{"num_hidden_layers": 10, "hidden_size": 640, "num_attention_heads": 10, "num_key_value_heads": 10, "head_dim": 64, "intermediate_size": 2560, "vocab_size": 16384, "hidden_act": "gelu", "norm": "layernorm", "norm_place": "pre", "norm_eps": 1e-05, "positions": "rope", "rope_theta": 500000.0, "rope_fraction": 0.25, "qk_norm": true, "attn_scale": 0.125, "bias": "all", "tie_word_embeddings": false, "parallel_block": true, "init": "orth", "init_std_qkv": 0.0186, "init_std_o": 0.0, "init_std_up": 0.0186, "init_std_down": 0.0, "optimizer": "adamw", "learning_rate": 0.000699, "lr_mult_qkv": 0.5, "beta1": 0.9, "beta2": 0.99, "lr_head": 0.00567, "max_grad_norm": 0.5, "warmup_steps": 294, "schedule": "cos", "final_lr_fraction": 0.1, "batch_tokens": 65536, "max_seq_len": 2048, "doc_mask": false, "train_tokens": 477100000, "max_steps": 7280, "dataset": "wikipedia_en"}
Each number is 500 + 40 x the weight over its row's rms, rounded and kept within 0 to 999. Layers, rows and columns count from 0. Numbers have three digits each. The size before them is the row's rms in percent of the matrix's.

# layer 6 MLP down (transposed), 2560x640, rms 0.0307, rows 1145-1199, columns 384-511
117:573580525478493478535479467478441536495472501535482561559390513433601503483521456454422450503528589536518538516569500506455473542478517435492471466513515524530423571442475435516530533420522515465524517534547540473505498462520452471507455560541397486442498514462537529443471493497513534499485489448535465516445514483446493526510444508455541506508540427531490476480478556532433486502579
103:466489555545486445556565501537476454504551507500496554438474509582525506466500548444542489419455491468558451497463520502537479466511455446506527501425476549501473555494445500476441508585536558481516559523521476440501519512570524466502517520496438487555514555545465445511533489514501585531533497458505595493453505547538465491495451529552487494444473525539489548478540444469460506493491
102:491487465548543456524520505504474511495441594529504500566455468437501440529505461519519470492507437543450468505460441493561531488613472502492549447538605508561543573493494474385550541550493420497500486474479490555467431420486504487502440502460512488498444523493455524486462534484545523452495446471527572404551483478439496510451479467559442544509460517500467456592475520476473508487570
097:500444546495462470524469486495522472503478402474435506471497522522506464530467371522521522457452482517514483462509501483472536436502493505502512553476573526509497494547531464574523508544509527513446479570376548509520535507607434553425532543517506518526472524509536564546541429498522489501558528526469565514544503545502483529460529515470523452544592552488545524488511597455530554448546
082:479490511553505493524509414559497468519582518532518504537476463497614467580442526509468491478514472514444492392527551488517438469504519497482464510505455531503539474550435471443545528446480528490464517536495492524556470462487437463472472520467450516430549481523465507507547499493499544480546475497567530578509513469508537486514480501501523545520502490517500548437530462502541519482489
090:506489557450553558570551600470489451524493549473523458534495443455450521477515476495572438545397531434524509504503495530557542474512422532599505454521497460507451486506491529481501470544437473456483521514541485481562495572407508448505500496525399427454514486550459526532451570494496533502421570451502471562574554473478464499531509501500499484511499620467520479476529455543478483479534
098:515491497494533557469507485468462508409446438452467511517539504550483480465518568489483584475517539509537376541514515542447463507512474555542528596502550443547520410538511460545470480471510478598517529413490517535540445554388537506467493542434575583508536485511490544388497445497576528560504499541490533507552524481544508568484471422493530505547525507489484451491462564463474413469528
106:540495497461483468448458545520542489513482535469491484486454456502438510468531495515517453511517493495509543464480555465473471525539518527484483466440504424529513539504463562532492443555459532465426508455499536472461545492518601480435468481458532505529497437485545492480488521547555459512533527480477563496513531518441427542500588544452521549546377523510513628500530461513475502547470
106:520481524541524539465497490455525552439498492507538501513536521574381575470417587473492461611494503430509496455536553432511482462503516433553525509488464504509430501396543478500534568455512542471529501426478547418560510462434558530455486514452491463547491551524477541457493448470507556512503499404558523511537436465489593547503480504477518494504509504522552472462538523514406529498500
103:524443502563475497486504510522487543495458550509527595483458522476461502542529530440495507497538442464476505464494482486538530500488541467508484494480465462440527510533488457414533552456511463499463469454524442534594553542609440446459556510520566455420497377432576445510530515530488473465491501403454480478436551504528563525465565483497516498499563479489512495562565476540463456498486
097:481483493517483509565523519565478540535557502492459411532490564437400397454444471472517476510492518501461454531485484477521561518488490465491523552483483552482461489487546518599517487503505532477492484471463511541499472466556497510503484561483481515516482598438563555508467535616509486558441441529453563536535429480480451512474532499445484522509513533460636500396490467538489521524492
093:471462451464563416455540497468539511500556485526547447486480536469497450531445489528548478497469462532486549535517495494479505498514520518460512486571543439499559558479453443505494466544522457492522512467515476446523508487478462506508489499550493497511514440404479501530474478540497486508523555467495499441507611509518589516500508523495492512536488612498405520486477509533530464462462
093:391412494489480547503500536509480468506474500474505491530541489454510466528479472506532548515547518505495512500493506539453499471562518496472465450514523488588462568475495532546569466540487476441544526458503451553545427451575532437527450548470534535519510575487496533442509557484540482521515506552451535499453564465469435519513550540598491529459448453501504401512539537566544458475534
109:565561462485511506496490408505444497471554499506569506491466546414508506503514518509465474549537597504506566454476559493496527474512519510489428548446486483512553442482524540578490529535468424505501510468531577498475453522539471535449543554509483515461490468498500521509453511540482522493518483571513439432504437503514483509362529539509515493505505525547531490492526507483502549428528
103:490442420521448578548458488510517475478518484459570511547480514461492420456479492533564521425626447475478482466470577471519398520529511483472473493489415409534532417530541436531547501484466459443516442508461499486530426578519486500435423445434486465506492506467534482426494524494593538460476522526449478478451460462496490486506485501505505526546450549528508472471552550566471537494553
102:522510579538543445546446392494530513533488535515539465567511485523561523464474505530463497528520507517513483491584525546482456520519538443580509544462492493525483535500508450546508532434486574468446532480442429531523542512490512472504576503498509468435477561545450446493434478517474450504487459478465498454553466524512525516561525494446451530461425462440605445490444497501476455480480
091:455443510483499510481502486504500498502435492467561505447417569451450456487510453556499546445566498454465521494444551511484450437550499521582540450464481446495513517512513509550472554474500480465408494438560494495556519554514460546523456551510478541540539528546509492493496441533483482489519500490453446528587546575507537503494567472501516457539522452461515507461539539478532474535515
113:565468459493489484488493512551545503529479524497528539514484485493546386505476511578494509416454481440501517617480499526557417497488435506574527531565465510519524496493482536417478497453602537456530489470479527510494463526515485510559487529488520466507455477528576546498447449514555506481469522483494523504514466421541599496518435417523452438461462531498512482479480494466494507488480
095:506522514504518458490499484494483503503468491520547543457509453498496441438530508487506456487504451527453449553524474506547595531547424501480545472482475517551512513496479558543446539494441507517480486492487453477588558526497421477450429569470469550537513459503511427551505534542437501551519594451466536515540457491595460509594418475468548505448443524477538549515466522528537527464457
103:513459540476534441480515518502522458531515556560508512520430506501516465501441469454477503453566529546548483507502487451520492519454478470486562496556539474437415506490476491540545507538484581548475470523533477466558515417471492506453478458441501497480500497547504533427495500499513497507488424523498495485457514557478534483437471500515496505443434506496464491540481532514525561524518
101:442501502481529536481401484485443581483526521546466526549536504481401485553482479510482452459543436486490470481374536459569549517488459541484472438455497466526478566473456452496553528520556474553485556491499497505466562529484501459501482547521519454445476555509476568416521506488505390500489559461421486443496504506459502615485513541511472470513529524461522475514441549545441495472486
106:470520456507444424442449490469515510515534534528538596465493485537495438456506556521504484563502438436494479510465486522535470512491492467529459545441590476456493517520472526493483490457501425559435545508552472510475558556581411486552507474561528433515515487467564502553491565534494544471488509495562522463526572486456485542466405433433469443488522535544475467546500454486474548543490
093:464399560490562548540488498441463497434517503444468501507495461530498567429562505475479512532613483479546464477512529549484503452566466528554576456450461443527443517509481578477459539459539514441571480439481499533450506554553536523487476463464528499552505436515517528459445519544492534411491553423554452434512485538466505492517510466544486484491558448548505499504508473535476520509517
087:517503589520518513515496521484494517457446514489509539440504620511500459445470542555516500536520479522413512495427470495496460497561409501503486472511447481496536436418535444499477466493577488480505517496485545483554514469449529494493485481546563427551497491539512482506510470628487428435491473520524429502516536507474495503474603516455515450532479552523527489513501528530486475421502
092:490527543523516529479515520493485433468488475477434455475567482507538501535572513568546536483539437515543508469490517498511493512526478462511470406570558564470443464541490505427533513448485447457574466474447527553418421479549469480489514464519503513532442509465473492504445511474500468493503469507410489534519517482530500454510512559465477544471490483563465567475510465496439513535464
078:507487511475516505487564514460514471482564486473476574544544475558496466460493547527469531467455369485552462526475536487485431514468496524534514535565430521506536501477515506453509508477460487415558514502471525462534516543462482481513472521509526515500426480490535555500511520479536449456463531459525535521491542433547483551532557515475463533483447552483506521436456521523474525526513
093:552466510478539435424442481469527447463590453481496503541479461444574504486469476435490486448522433520520593482469491465416512513448503490539452501458480593530490526599517563536545490505531457454508481500494478535441495562493535534495580469490415571473505541459486523493474456470484479503499497485502497508525519510469495465513456508412460481488513591548484491425470501437548544493586
087:441485550486478494561512530504513489538542511512490532548511497524483454462458511487408506537460489448467479530540481527584502472485549509453457539472461465509485473489466518567532455525532456567460474524480516438543489420495563491495557507527491492448502525497511287501499485497475506533496515511461465453500504488512527558472399449517438453489516533521504474536517490550465527516521
096:478478572512449507480547501506556483494624434514505454502435533488503507445520555507612462561529484493418558505492442456514517500553539460508559518439482463529571555553410512526534506491425533550565541500474487490513510435444397548537555450463573479485491587457465569621526490535493462475398615507598507515417521446506489508533543469510467458456508504526478590467456456506452545526448
091:523467434543460536570491531575482501522491548461449524529579501527498484518491546453545502451492521424465524562469509523498492519483479554492465531473433491477499438427503503471416458476466472418490571459611479539495548497422511507517451592549504540493489486483549551468448557469528445486486506522505497487491567544481521550417486494555533482460502529535524504523497475502555465473475
096:529548476495503527499442503505569511504484495458560540543486577436512511523495511423477518530510447437466415526553502501540496521521514517535517444500447467535508477537444497493488460406470432549456507522514566487550585542451449486576483480545471539531473493539410480538500544505532453454501528437582494474549507514488523543532467504460484458451401514545473519469460473470482563508507
104:540489437489461558490469611515538478491572487561463621491532429537545597520483483505532459500508468525463497491487513444490464487513422447501540472470398448457533511377454539522525500574452555454507550508533489491491537513524515458475533429500492473528516493571556448515488505519519550429430483514463501512492523444521496486524545562579519530518537503534448493534538459431500490532483
097:439547465537482524534512491460524433496461506505438506548542436548543549497534507477509500461546535426491537479505523474492598530418543454473472545447554524466497442462518555439566496502563571523537490457530556581486482590502543519520481517482474491564469535536458513530519524576495425482449506451528547489451506579501540498595555473481547467479497508520515493498574497515508454553522
106:516415467435553452577507484567480489546526488548487471492548535484526491547532443466501532484533501509459535559502516417424538492449513478541508554475508603507474522516517521571472510499544460499464463570491419514493514521539434533574478514475482505517485614408460513503472543530509429478535558492530484451458421512514429468519490505457468455522511524520536445505483457472535462475493
088:477497469551498495457525556504486478553475470502484472594477522524575517526550459484534493465524487536393553463520532475519598458431434506464502497444452515483434554481498486472484439574526511511479521555506477459530541448518532483479544555490503540505524490505467489506524546480508499567529439460475469557469489566476397545522491571534497547538488498423523489474536547436512586450448
107:470537420533492518558494497481517489479489583524532545511506492536511547541524552467536510439452476494504472551517470495452512434457490488486491491501505541533513532488466481506537494538483486467504543509535471501561504451562549527502490448464544550451476528529530589539477454586536443491490469492509491512477533445515485519536525491500494510506468516416577532498545518494471524509498
104:507526501476436499461474476534475492517536489491561516508496514500518529535496494469491529452517465441468460470524509504525447504587510542495525556445484541572516489472439445524449558433460505577481520499485503461489498515420450505544471523475469552495523490559525539550481490468533552487467501490561454475477522444515485570477611514526448532440481475500524466525485463510532572465550
104:558479472536504494542488521536466532451400491455481480487455504495512513509568478522492444507518487521494422479476462423516493497453476510438484558507543497467442491516467585426561585409554472485493535500502464541473464489479504454514476475579501519535512412497451613522520464460486457479505534466572523484495476489482503436471523572506515525540427474506483461459466526543517467469518
087:497503526577500555479473524549494553528544516425517540485428449492550536497519535563487497464456441516513487513424526466514480481547488507518491520500455538482502473483551508475512508494548486489475519534513440501544430436482501434516518534608555508495529504523564451506589508470496482499525493504523497491525556475539538484535516506543477455518542559518509516560462540494487515435435
097:591539564568551514529371433487510491503473498507534523493530453458527479519550534492503492593429481537460489495520540484526477518534496481518487460463474446426507511461518540491506497495495497502502533491538535476516465491504578514440575481555496491485555463517560521480508509504469565502475478495467531491485526507586514456556482501469498461486426487433551489529538496512477524471514
108:500491443395480533497471521491518452505485503445455480491489505535456461493475486447521550496498532553510497550508452523492527591469434503497565614517527499528495501538499489569471519586513488523470449485560562540463503526474503479518472478479493519564593509468492457492481510514532473476584491548514532577497515478528495499430495514483495491434496510473543430545514485496524482521512
096:421415419504482528584469574577504564543496476482435512529442479561533428474485474513545421477565494544478532531566476464553504497498484504482559531497531428487484451486474475538565472488476464459524462469526359507477571416505422494504478511475504532491570508510515542526550462481512503510525506498552519479485490423540506469547484468476478507543459448530552416504562527464452522553450
104:501523496555455526473510514480509518533438509534482486496477490490487505509488471527503496470516481487575506504455553455523476559480511471521552423627455558462621555484472550593509468435428528530506514470495533428523532455508489574522533548462523471525515529501530619519472495464507512528482460487418546515505512488545566570490482561471453516510434490534504535547582578518526492524572
083:469517561478474514464531434491527532458556464506521428494457467582484500533500559472517610539473526440472495455594453493559581468485502462517502595470535476460495490575553465487549486475524506491530438487478493504580480527477517539532464436471505510486488542486472496463493518525534512517544548561516521479508520492520515453528563504477444439547560531456519496427455408489460499515400
116:525518540547503471457555554461548487482569503506540418522493477465567565458480508485528507528460529515521530518478416557583471463477512511522512553493487516550496580521489496454479496471431548453527504532451462582448523492510533507561500427438420487467502510462504497549508550529543510478535460579486549490443480532451473500561493541532500462435563509460520556497506493483478531504531
081:474473500480468569487567477431508487484490513580440541432433475537443450468493477513565497413490523513437538475419490486526533463441575484490501460495546496532580447491441498525437493452553536547522502521523494533573542496498479426489447567580475487570485559472535398500511507472527444520510444502414532466592530437480501463459563449509487432512582522497515501547473496512489504455533
099:497502509524486504515513403520392513565494502463524571517518436497483550498516466492533518552444556475544518443496480451424497552540489457541474542410413450425500525419517471523386482584532566485473515424577478568375472517505497455503514571494502332470506523562442473426554564582472427517496486468521485409474457552525507563506493485588465468485478530506504571492572460396478482489513
095:467493540411481502508501531474485452534509464498533527602469606539511522496481516494493525501564487510483470517495561531535567411554513491496564440476517506533499449491516470516484458456436497476539387450591471450447526524474432497500452521475508497463527468492618500541557475569489476482557516543528459498462529518516518548443524483536462493448527508448493511502480471492585423566465
094:548518589449504500493407544440560496404439493542505506479542529444508530481577521526483458474492530490501518496539537486513490491476615433483518512430460498506524502545437460488511422490463486535483537493492417446433555491438497518488542508466471580486463517505558507505463479583527536568456483462524559464512485509486466530543486528474518496498516455498484529468487528440514542565564
087:528544498590528468528510441493507465570455501502437541525537442471526503495418558494447487551503476518543501543534495512522532429452576455516522558468443517502416508528516459511556577474518587476458533529450445458539543510497558523517500499489476422473446513495468500507542518535491537523510441508447485477548454457457586530431495521416554523564605528488481531504472475495593539472566
109:529436485463495490482502561481507472456563473469592502524519477492495530457526462517465505406506486496492531527501482545510517465447450438563446428555504503538574512455446472504509548501463494483535532549507510479521507498460514474401557549432519469458548468501508490501558501449496458478459545487484477464457549503537479420406536492500483372494484535547507528510499489493535492479553
089:487496517518480429528488505535485475427496519498468460535526521512482548482569554538516430479511563553545554510465461487509500529519456455534393528517427446538536551482533476538436455449527440472453490507511534495498518468534499455486497471560548550507567502521498427497430469538468452522478538519525483542494510487532452546515421547456421523523497448588473454433432477493485487525499
104:483447508466505499608510538508451469456485458487518491478463437457571509481442463444543450449548464499528499555516533501572418525467425507476533501528523435446480466491552457514483548533470607499481486512513496483510595456567442509533587537555509476532487615490504534522526524552508488492461459510502545606466533510506458474446473447517510468544504510528496568509555530445558565526471
101:551565480494488539513455499486464529508478510556512552533515507487550453507486555476476553590527455553499554513501505502529439538548499500544486419508536520543542527441470482488519530445542515486523498470470486496464477486494526532489502454534456471519469514508476506465485482460526463494452412548447472454492526564446528498538527418495547506434570554509485480505468539472510536532554
094:495564550429502532422456487486488491457567497518502424527522437428496495567513480539518505535420514509553434493520467485443464491475475501481505479481489487488523529583509480498602568451445492548478413424506494508480467518552468479460417569494449491424543435457515555395492483485518528524497437528464498497527452508456426481467520511468487498504477504506478398500459541496479494559554
# layer 6 MLP up, 2560x640, rms 0.0319, rows 1146-1199, columns 384-511
101:527474612425492448487514502498563567445486532473469517484473542506455562467571452537531428536498459580492535457536514481465486446571536539496487455541464474485485473500493509552540478476513514555554464494523429464519409532487511426404426502505505430469464477571571564491517458492524440488491546519560498512527493511486486508501524469516530481471525482492456480484475485434550445524457
102:482496524490479481523477427562469427515519477472495543562608492488440522549474479480441544543462521490585490475512462518472408521470532481547559496507524436484535478552535548475504455486520499485481457515435502468517452514437508502500526511512445469490485469472491512465562486489511542505442437460400485535441426512497499501549525475501516470569472521485533480437530510551454489469463
100:613582514457505461494475523508538534373538467507456471467469473535427445449533545517486469509516430473486520454480499545529532529503459518440504472488499526510535450518503505541463514450491509468553513446551416395511398397473632493505484522455511519482481487463489458454508529448493500530484488555519468511493468499535474471520488566436558527469480474511452510528387417513553479476506
091:502530516504531509520458553461567493507476504472481473486537525532423548485460530483520509493532507444511494558470513469512526554503423497517507473553557469463440527458541546470470526532488470462469544423504514467508497457487548501522452487519518470478512518428510487484478565549454445467483493523451511475511495483496481497535523471476483478425538512447524487502500519520503453561490
094:515527516478432512450511420548499547497483481558534519467527513546530537506543563454465542440555472530476491507482457467533480488489512437462400533525461570504562450461583491529550499505509545584516526484505495536545491481537510578439476516551537509481518451435464511416525482478448416515509426525491571468517521477481458522520604513466488463536491426504546500510455524485485547486527
097:502506553524495393466495596528514529539577491537463478430546475489478525458540480538539535506514444508516509483426524513533508460499550490514476456478452592538510439541590510571520486554465481475551500491517475485564489445505498503394451465426510436490476476470536493535524551462497506429503571527507525462480492535467466511500499539484532532528480537527495503515486445504498613535499
105:532492510544536441504510555550575489489546453448458555501547403435545522546495543505512558551462516558494455482521495534596490490489449469445481560539465515487533510497537486524550561487490523462537517532484453508453503495454563496516537530551483468448492475563485525524523454443459481450499396519436470495456439542499538455564477496424530491475643515477501450549503473434490423416494
103:508591451536504500501433476529513438431601524499393475451500485490591547519557438525543489547503502519441535478532413504452514483493483543541421542555459453518519459565512542473512489508480459447497518494505503538503582522499465516490527556469447401494575440580497551554511564511495443450538548613485476570506519459516539521510547487444436445490526462575444475394499532473582481592530
102:516524473463586485491546473580477534483566540481468435510532463562521511461443453512537467534487556589530501508558437475461422448445453577544568505523551513526535462460521532521547433515425468516460525518448532487466472493364526542492485467471520492537497515508464489530539464493478472523494509586484498524513466509542427456504454516549548507561456468538463471425447584442486536479603
093:479479536464542513455512449497502493419520485497528628445512461566595520479518544487470428533489475492598560487458507532529502465521505503510472413481450451477531501455475416460518495472493477514541500491445477496569529461464495486445511475471576331447518485420502494474537570444405491503509489520485487520516541496544498495454474532601611460458428500521436503483462525508522532498540
095:546598500517472512452461504523531540534478534569490550545520483529481506553565497477521532539497571478514460523542396439509526477556557581529493490502463475442473519504504396503510526485573475443491481486559462565517464536526500498509505516476538516522475521493520472391480466496506522568505457515500529578531428513493487482516439406534519509511545414443484474516443415440537484530502
099:558507536501526448492535473452478563417495523487497459468462542508410409412525449489464499515486452504423518504423534480491495527475490619502441509481537526495461457510393478434448449502492475483484536509488494483561532481474465466479537436460502541515519501464570511465494497506515507560506516487475497540537449520549531491507521510442408491555502476549526561551478484520462518504511
101:520545590554514488451480469504527497509499504488461472570469453490426546504506513512468484507481516438479491514529501518490467516523498559534552486547531498497495456517456506512537486497572548449433519491478527420566477434450518447496486559511439407497557542554524519501541470439486516535580536546451543517470504495420430506554525447509446485508532474522592550417507505486469520507548
101:530512518523547468476531465573560538454529472553439533503500469527511477492561507525524419571421539487560502572455460559543509464556491508545440466476428460459581496574568557464514472521481402485548519464447477522497532501466505373452580558482533457453502549482530491493455464423498432478419509529487525567445549532571557477574509494559553495416494493515489501456481423431444480483482
103:596523503461457449581491532470503544457455537503478540477551463495492466603478499469496455547489493561522501548475523523519519539512508540461555432543501451511552473481462505488502499571500442492537529539588513490613522480468563522469506514524470506524448404446527454492548529579496506479498485480439548480492435547480468479546485512540489520528547467538475496544527482528526476462517
092:544554534488480462485500482497520492575504534484425464573572446518538520519492520506554467529489484575518478463480500511523519488497502518463396559539535529559532462515529519503486526478536517433485549503454510533556447441416562507499513535437470515427504488528512453436491499531493489510605394528516504493485500523544449565559448487492508517501535540549544506624464506515533526449535
109:493536510592482480516455494466496590489556495600465501447505498490480527483450441494452516503507519508539516453452423518465464520474517489480514419489453524461495463558483490561522499518481520453491529465530472437523478482508557498477511472466544502505470492542509493473591563434512509498544460517496504512505476488472572496495491507478524457563500493513472449500485432481551473429535
100:480517512428466522522536446458479444498504454495508490545485538462507511559490532487419540558560525558463511509483527482542468514431504495540453521547507485471500450507475421488547499506521414506483503491588509498476475505489622532509529437549471489412456512458523520514524553498567505519518332461589495488517418518428534515487547481572483473485438433604523451470476486485500463504444
100:467544533450483508485475513506488542456534479486418472485542532496472500486531539528510482483445470586458484433531402558524484510509533461539477472493489582520488469603541523462515426430475532510455494513463507563505458428531521524503417450524525549498539531517534483555533496396554497501485501478493567507499467482445587466525446448409494496520491436493499449471546474473526474468498
102:567501499403462488479435518501555502476527474459493548568520555489497502486483489443539486512453575496583566530554461552537478541514475483477511457554532468485516492522499537433536526440579442483530453472453521439510528483471557522463480497484485450472525497477514480536513552444553602519468475570437408504461395489471475497523501490473531492556488503494462428437513463523472508524508
106:502516507539448503506430456458528536535474490511502474448560505534462529479457512506515499540487489529507507517509490583517489494485450518526537449524441463425531586490492507493542507482501480496516533486458483423467481463505475460452539510469483537519477434483530482481552544448520557495456405451495465527504486529449513529527528489529474446491500484471488578537532486587487450429570
094:504489473502459454530527512517510494524495487505492567504467447405495410561501498520523482499482535500583497480545433497490459479430519499487541606555490540522580476494563519545533465456502505477470501520542465439492517456480442463527510579516571492471543541508460526472501487473480539549523445542483543511485499480509491586505531523475480465479451496494453444512497582456401447573478
089:482464488559469445485459509520544509537576462483486422529510450443517532490535434501493472593488499487552457491539523545511561501416558537446522578505523468517518492529479561462544488449471530499482527480467454499472533530543494507533533554480451581514515484441454442564526541390583461503519463533500555510560497491514503546495448489547494523519546531503538471571488488519533416483531
097:567515490520501447533468472511461538483493506454504486536428543485506454480490471432461486545466613515486454578473468540483521528516505542496525505535469537524477553546540520503526512477523523523421553529486502434520578555466463472549507471544502471555527485512554519512538552508506523540473503491604498452503476637478507506533471487454534494520509494538557426454488536521528492513500
086:442523526543452481490519535507543523517468493533481491414539463424474533498507474542534561575547599542506480407562475494537525508479467491481490427434548483487446474500511492557518514514588484548447527508513486492497515526576538468440498495525476450507526483497505476527491506477510515535477472501513454478542420521508561454490537521498583472472513428499436464530559426453538480441515
095:521544483506465520525499474538529506516470540452478481462596509476380422456578508531462478541461585510538517495523521596540571528489492577498487532443489476541523514455496495455427530447469510496500531434501496504513557471533480487507447533567561493493512494454492506522510495444386566532499477527502494528513509496502457517517554500501540488450558499516471482584503537532517469505528
096:541601507485486474439574411485583525454525520528477479461519478472488464515448479605597482594498506507486447459472467452483457426494536502607476462473483465520517520505470448540517494530519489496519548469519483559480481477466454447460547539494474481467522456480572513459482469566535501521486430504520549497550438537425497516469492551454473480538468472493498450506503381543532566431463
099:494484521527542477561520523490479504498445492495459511501597511604462495504496522446439521484444516558494442459470546489477546500491466562464423467596572505493473498494515518434535480500522518478499513518472574536488519547541512480519469456550527596497497483517491489438488523529449517492520450499432528521544529481518522534476518481515427458515509508514508475525459522542568494482521
093:467506538482437504490521526465494489471499426547540502497443520457475549510483566525477507602414557516532500509440460517552483521539499491541465424532502502568522521539470524482508488543450547589486520454476550389527459541488431497451493497542505471506542556480508479458545558529520514462498504484511534457529535505515534490559500499477487426430568497514478478516495538544482495508575
098:489544529590476519548508491506444506544499550441460532461539416525457381485493442553480491492503494548568555409581520523527466488465529543517487416496570455526566536509539496528478488562477503421528564519537437517521457439521582485460487521522506494449536461535567541501497544505480515469526419507439501489485484556512440486433511489494522473552472409429494503485488491397551562536480
105:481546505445499487461562562529516511477454450482482414472529531468463410503508534525467503551447560494507456571444452476462518515480440542506471528498490478497523506684468461409533516475531524580550501511460460486487551429495456397446515533477422487537515494494543478491567514592524485566482489509491523480508497528530442489534541421464469483464587552473506404552470506511481514502550
097:589465517488571472532446586560530514510510474404595545495431490551461478554496512517473435491462483485454476504427602507512546458558498496522526500480425484507523515463495446514440454558496447543478474444449359494504529511461467488465507469440516490465533435393516509453463521425504520550522435465490511480481473531519459452466473509508544468536516517479494529504429431468499436467481
109:502536500494437459465484365477526517506505542508494523465555455491503471503456459569542471554471546530518508541590433549519464484483499526559507484496447517457502523574442572509505523446428425523503494494456492517482457447512486492455545539491533507410497467525517484477473508455527524468498429486438556546557427524412498430483481416479524502580534469547484479506442513536485473508472
094:509509530423492536466488472534519573424565518516498478464453456492480460486510555568515481589463516472509405463462476512487410514548530521578468508493483463531518512467510454556505531471455458515537517471500554467536451503487448492500480476503490459468611489419547512533511543488510516521481539495511538525517490473465519427546493472538550419456534490578494475433482476491496427513545
107:492476527467499547512420479549467501452450509475520454574467537520454489414498455536489468571489525518599523479519524529465494438500517513497480489625473439462479514509394495472533573464552506504527477474522507515479519449439515482537430512446515464444578445503474526442545532523531509479497484542499499518541487557536480533542534383526488473579511410619497465473503522567510422550525
106:493538518567532480505494458482438516471545525531528410482504541544481376499524535558452501516499498520474504463454471518496463487541531474579475499496517460459537475503489551437470519492500514502529567480562479471583531460506500493452475518527530502468507500466560543495500506476582537612527437582507545473565488516515513485513479526494572521470556507500466522511458444528523575492507
099:568588477538530532460479473535545519473490465496530446474544510565486534488490472504572534539499551551501524492487474452530532477515520517534489482511463546553542483500526490512508509477478505492504574474454518406568473464480446526494514495489501497486537517472516523462466596532543481492503497496419544597535480439545491479493518441438527512491460545527522548468434508561521505527542
092:562543484482521496466463506525490497530533490535491506527521462589443434517479446505487483519489572515484472519486484502493520511524493447534545496549521463532508549522460460438487440449443478459464551504544550530521440478497505529475489503526461502530539455469516476513476500490462433555466503476484536529484402519436443490515493491512536479559475480485522504529495505465531493488486
103:495422526485502451493567581530495534490556513476460496500524496480493516483391503563466471426577511532536425526480491564485387398449503582527475565546508550576478442485552543523532466499523499501527507428387404500474533490491470472552444530482471450508503499475454497503576437521574404512500505504567487601519573537386500545470597435522492497460573501560433458483463490498447445513490
105:508528521549479512428500470592492489469498531459510420475440561472533442509523450516497525457450506489407507558465521529497471494459477544507451489528518470510599505458518544496490520412487431490507576473488457432501497470420498477481494516520520413472534498420492496503558497508524474484480503528523499450494531559487532453599527483497535558470486463503512543491451551522515506527521
096:484558460521463470476423468468487550457588506472467498525605532462400483607520434457504506485495538531442506488450459519520474439511521518517543490490480490469486557556486527463523457476479397463544540501485516481508505539481520509463508517482474495501485526506532516465480509561466455486507537486392509482464462536536402491491613470480432507555512486470435484493498506483471451574509
103:507539494521531472630490556478518493553535418523482474502515554409405485497518442486571489475476515495434474418438464577465506490506498492474475536485499493541429479560578495538507546477437460493439549528468476498493531477437521550515514505532398495513498487563535537494477488498510534469495497516471442481496449464451446483531549533427508474467532490547530415507530459454463435498525
094:489501486496447470541419479546479526571473507498503564470524490485502480468398423534526505461513530529561499514518498531482427541552452523492478409514492515496453513461427518494522508510457501546467539512497510475544509451517490495454600600496462507550544448552505473558475553485436471546517425492457461503535491482461523550505433480571536535473393459495464455602508534453489514459562
108:516471543461522509557388568530481526473552489461486575508494554476447478501475443493492442521542473501505453478437532556572516508464468509492535539511484436449525482523550490510524396456512454501514494505520455465434528483514488510483461552503435575540494479437532523497518510487509542454470523454468475527544549456467502441538517502488522488518533485498460420485453535462577590533528
087:597526531465543420558398526474501513551506490430522537543559424498536601543451481473483454576507594545549445468568540487480508497565421524469450522582455476509439476487500465489546516545479482540489498439550525430488498506509530532501549482515561518460515475490511663422457479492445495469496547480571482564467446510527505492520452495511498526600466430556397523480462476521558508499450
101:490514488500531493505520464479551487478535502521493500484500530512512512466451489496536489536440484505463523525491520443506525452445559500508525541578490445541444459567528465419515466481445502559533496472441426489546548523471468489470483496537508436500549530504541511496586505426555479511444510502455508537564456424477527443518541414524456444534538472470443457522375583540478478507520
102:482525476527504426549573485504483585500499513516467504410514428474401483534436470557463510467502504500523507497514482491478540521488412564507465505544474515522548495495449531510457448522564522511503520535466527492544563516522572499458505542529520500505540515497470474528477494510484498538539441530500462526525491491511523504562558469391486463490542552502457483554465450509507517498510
096:463461570498444483532492484547473513510543539534474543521493429440467431467516470474452527500501507532505516515483488473503550535524449505489461519509525515619463406497531513546514492515496520439487510524490518545532397463498515475430556580477500447495515475452497490429529508438480428530533474494522491551477540473554521500489513508539501530469422517473497539481401491516448548504552
091:517464479434481517501525577565514570414561496422555509450500528600496501482505425560549505475499464508402464466402442505434493527604373497513462422555471517504525459454556488444507470463540443534572511496457508507506466484482452509443518546521552553498557488534497511447435493456506419540488568521490536546512587528527531469522522467505435490486474490538518427458465461426454464566480
103:476525496537472519521467415552526541555518513490444545485527525547531516514478530472493419507543587476507475559441511447492307481498463539481509477481470463503485447535548516524558480517478509476511477499479519473515439507481489456452460472490383590558474466488456513480566554544483544519517463514530487609537471509479478477526477432526518589484466481458481498453480437532476492525527
091:511560467450486453463455473409480599490575491511481546422490455558461524502480455528442455450507481493471504468457565546526525552497528540452523487547554483435459467525443531524543473526432491525537482456501470541571435519530508493518483513438522537505491421385462477496542556444530484451506488535427533485501477530455524452517521475502492497569428550434572497519455465527542466527500
103:536508487523531499464496473456531513472492513487470519423550561526472442399459472489476449498480506567492458453492446538442502459568497528507479373521495488460454479563479527500488534520570482467505606510505462502559461440459512520488545439503475494430514459496528496481453513472460557482477520479503492461537529547507485500527527529513577538448589499547443510498476481529476439457448
098:581493566463511518497502448480507468503505453491508497519560482436497536536441548536535543559480566518505410422528525428475547491482491524477467589511504510505478383546511503483525571499475499485467559430480542545514542476498484522458511532494497449434538435487507525487461510503568499523544431496510539501449443517499489482475574545502489408506494485478462516500506484478428487564504
092:526498485517482465526553531526469484520482461407467505499455435515459568446499536495466515547484499532473516549464510479530474519563548508571475491449513472409504499475463541502449441525436451461493515481480514502548519496454495516540493492519565547540530509427545490480478594511445447469468475491510501581527526504524512532537526497568510481483542498528585546424470463486499466588475